From a checkpoint of a small transformer trained on Wikipedia.
Architecture: LayerNorm after each residual sum, learned positions, biases on query, key and value.
Training: a variant of Muon for these matrices, 124M tokens, 15186 steps.
Each number is 500 + 50 x the weight over its row's rms, rounded and kept within 0 to 999. Layers, rows and columns count from 0. Numbers have three digits each. The size before them is the row's rms in percent of the matrix's.

# down: layer 9 MLP down (transposed), 256x64, rms 0.0586, rows 232-255, columns 0-63
# up: layer 9 MLP up, 256x64, rms 0.133, rows 233-255, columns 0-63
down232 110:496460548401539539514462607479439402460414462573489407519577477557449615576552473573522497489431579452447560514506571543483451494544470456534442560510509491518494494504520557464469464479512511
up233 097:608539484503540450488475567489464509498559501488534508484520513437559617440477386415514454452546522624503442545479504598456469469532505481453547473560533535469431496535417534401465531554508486
down233 106:530491510380522484474561502453474458445554475488599415551576485480574480460489547466609569451551439517514471483458490514468520433508539521513487400457471572442532533474441562516496594495589428
up234 104:436501457533564505538494418457529461493472539548394412470550492419526468500575535398549501476556563383527512520499461538503467461474524559570549438539425485560565482534553442442476528456586482
down234 108:571507411457412453516459498487526489464412463577501489458466587496567480552565594471565429448489506534487482482509595549543476528635483426485513501537441505496459475572574487409495512450538483
up235 090:510474556579536485477445464555465513479589530508541465463512555548566445419462538469538459528647539469518481489525484509585571589420452486515470448465456435499416427524541516439475485432502411
down235 096:565423573531475524525535469563412605516524424476487483445526566502499520420478556478522469536514513487463522492601506506493587585469418499494578400445526472416480447495426588560487495474505442
up236 132:487458472481491464446497512535436550521564457527589555499404555460489503512502536564498527516512484477432541533468460535466356499460525472512467455519440504520558453633542588479404581589545451
down236 138:507453483390475498408446494552466532529436485533553550482501510540494600479486526546509447504572463478425474559552493503454402405484531629510514427508515543467519610458604494492454536467474535
up237 109:476501474408569529478535531462466543400553422561540523580471564476484526565411485474534531476500526509500442528563497453501447478505468430421513549558420629516513508594568536419497514519419503
down237 113:526514516424520490478484473479476499509444566569507543515461486500470442455516535422397493612693541532416548473452474531476624484554524559508521436479450464481495489562480505447517463472528503
up238 104:447571500622551516436471527471487558444471501517435504509502506425614513485593410415446496531527564583487442452536467561481554421431541492539516473424544481452466469528504575456537559483523488
down238 106:527459463524419609528491522553487502497585471476438427475467556476489437433582554476531583464533477512551549431526527558465570461500429593497473405512559491501529457424497454431457541487604470
up239 101:519357571541527476469452569485549463525551526461550435509526524533435569498534477376600517548453496468534485525454518546419549485444471552561476522487487514498466592509469457413566484539533414
down239 099:516452613551430483459469591464443483517420451487530492607557485494568488534470506582453538501422434524559491468476617543546495432488564602522483494431487511454475517417479471442553468479525484
up240 106:423455484548613466490540492576511521535642508413531420514515524502546546538488532471587480484449523469532520532487529467460595485482517550436468472477538362541510463511498471473433568476508399
down240 100:481472510449549483481536522611454574472502474490534530449470541431548401462501525530544524486503416538469454479549591557476444392446425529502468478442594443566517470611444501532484557565481548
up241 079:423537478523496516495519430393556547456462548453530514568474502516567425476537612590568501409508475525471583477515477574515497508470595521542467404480453522513558435504445544475542528469429425
down241 080:440547427511488500514508446536619454531599499536492513414482552519416415436488541561428458467611566502476490504502458563498483577590478448462437494533519485437426463524443475494502559529515572
up242 114:506467488540516492528555478589524523544513482482442479499533467421535477564520437468461507491539531381565467477576509463475396520466636605568463439432520516467524565399499505404531483469530500
down242 116:507462473404507551557508505520429482499321484487556506592530475512585507411534488462524422502485490472468509557453508534457534427506523505508570544456518499482555611583521542453528432558440484
up243 099:497461553459532405447564458524427544519427595503514477442545506535533532459350538449479448510471536622484493482500455587500506490508506533449530422505577492548439472484473488529583454477571566
down243 096:518554547474572575584476510509504511453444520548442501462414527445570384476576508569494592631469491432450464427469522474434486463433537469532497509521460505399497498544540539491552520456511447
up244 085:634472547550483493419598572513480543543529474401458464521498484530477592540576445445413499530532485486476588461488551535531511531554518503452469499534461494512486490485570442389412482446468560
down244 086:510498503559436459424502542488514458497446539412573538521516523460458542438523513573516508412530413531497560517417493578480541494495348532416567515548474517567535539523594423428488456498498485
up245 084:437550494499583477434386555517532533537459529440527521603491440576431464454496491593505482522409473519575494536476468565556457511503445524466507451561416483604525542498504566523439570495437478
down245 084:458512592449559422568486507449552549516622504462469531598598518555435484477534495559494500512353474444489417497470468519538554436505477474436529407455574499505509533515447499549486517487496465
up246 100:448492501561544516497533438601490526466524572519525411534557490455511565457550446475529452492464464500532377533531415512460451514508587501510465496403477522582574446463505620567553466451465553
down246 092:533487535489478443530462489535390509425484605487514490489519571508521591473497414512490559499410543587467504476557536455390503539573494499373516460498483452481506582474543548574490529490559417
up247 108:601473517561444465530491546426515520504451485488432491592515516483496389457508480444553609504566504578579553447553539430523472570509484429567427517402481547586478449514477513521557465504480501
down247 095:519426525583499516501467533442480523527558520477465441559535478532520516540581467433520513556443493489569468485569531482508448454487483362592448373491547550479544442551540516474391525435578485
up248 085:504546527478501441529484469513491478580378512581470496449471515505565536458504589494448461432436619481526465455571532546555517369498492556483516425490477516526509511431503499603513584505586457
down248 096:494531506496491627454427527463497498563522485524440479540578500526408501561496438582410525455485467530478577417463500478452565484465407446442542531581492536613449503435496462531468526528485577
up249 104:477611491446512497491508518476409542442410482489517464504566529461587510554451447566387446399528532445519537516494494517543562530475640489533537526455534479535512460406440566463562506523487514
down249 102:476391535515443542492436449502507477559523513553506505471464502517501475501506568459529488530448450545527597523559478433477497536509432525489499470517630495461556635598474369523446450530479420
up250 100:531555534470519432486510562501489631453411518592519437488508414489467523477534546493433529478483473468498564545491501569477578393414558486569466455509434515501446450483604535450514491447566556
down250 101:536506467525452554509501560521450553509354428545470466495509485532525495381598492520510538469490375468538483514540541469411450492410547513465558538581524570471528528451552517519426514457560538
up251 091:445493447544507566378424522446504464525369529489421512509563562485499462415487454543496543502569533469436498541513527501449475518554591434489551480530509546504471459568490452429491566433598549
down251 097:531514454467528403466435434449567529525499527539470508436560409542496498440454523564527639511588541521501526511510502437599532427565410450472460498508433515541510539455508408445507478543555527
up252 097:476481475463454442557506597469474506577384389503579425519553459500484580544467515477567466408578541535516526414534508478430537496481515527556521551448510600486518524511466526504518490456458391
down252 094:526529606452407511465447434512563567509529444628550528524437509490463459559486537551576556496411534515434448422483537423508475476558504423495553494543576466533554480509448517534457466492494416
up253 110:550468492491499456504542488550575458446513486564508479531449499404521529507473556476504556494538501491536528574493610357507475459440602466414485490464429598491461534531525416489536587582445490
down253 089:477392502450560469519487494537586516515538447564523440581478500507521605520484607451514563541495477447390508495561526383471494465537539458551476415428484556470516492537549504547434528521532421
up254 097:560496500535556515486529512504497461466491528390482531506472419532573472501448434457466450536539486391446545453501547564514472470504537533508445503570456610511458425470550557668466528544427488
down254 128:464577441451484407513486499592600527522504453534410474453516557502463567475482518600458560478479501547451472532531390438578525582510518511445520569461474459524438498510429516398556510513533551
up255 081:469476542496485490461442411442506532538507517630464499547557514481493531542578506492517499496460526574515506549502434453542363475454543428530509432498549438417518517584483520342550518508503537
down255 087:551538455557464449548549514559536459527530515444508518457429578514507359451440511556446520495509588525537531542530474470529510467562464504463425538563450452561497512412377437483488508564457588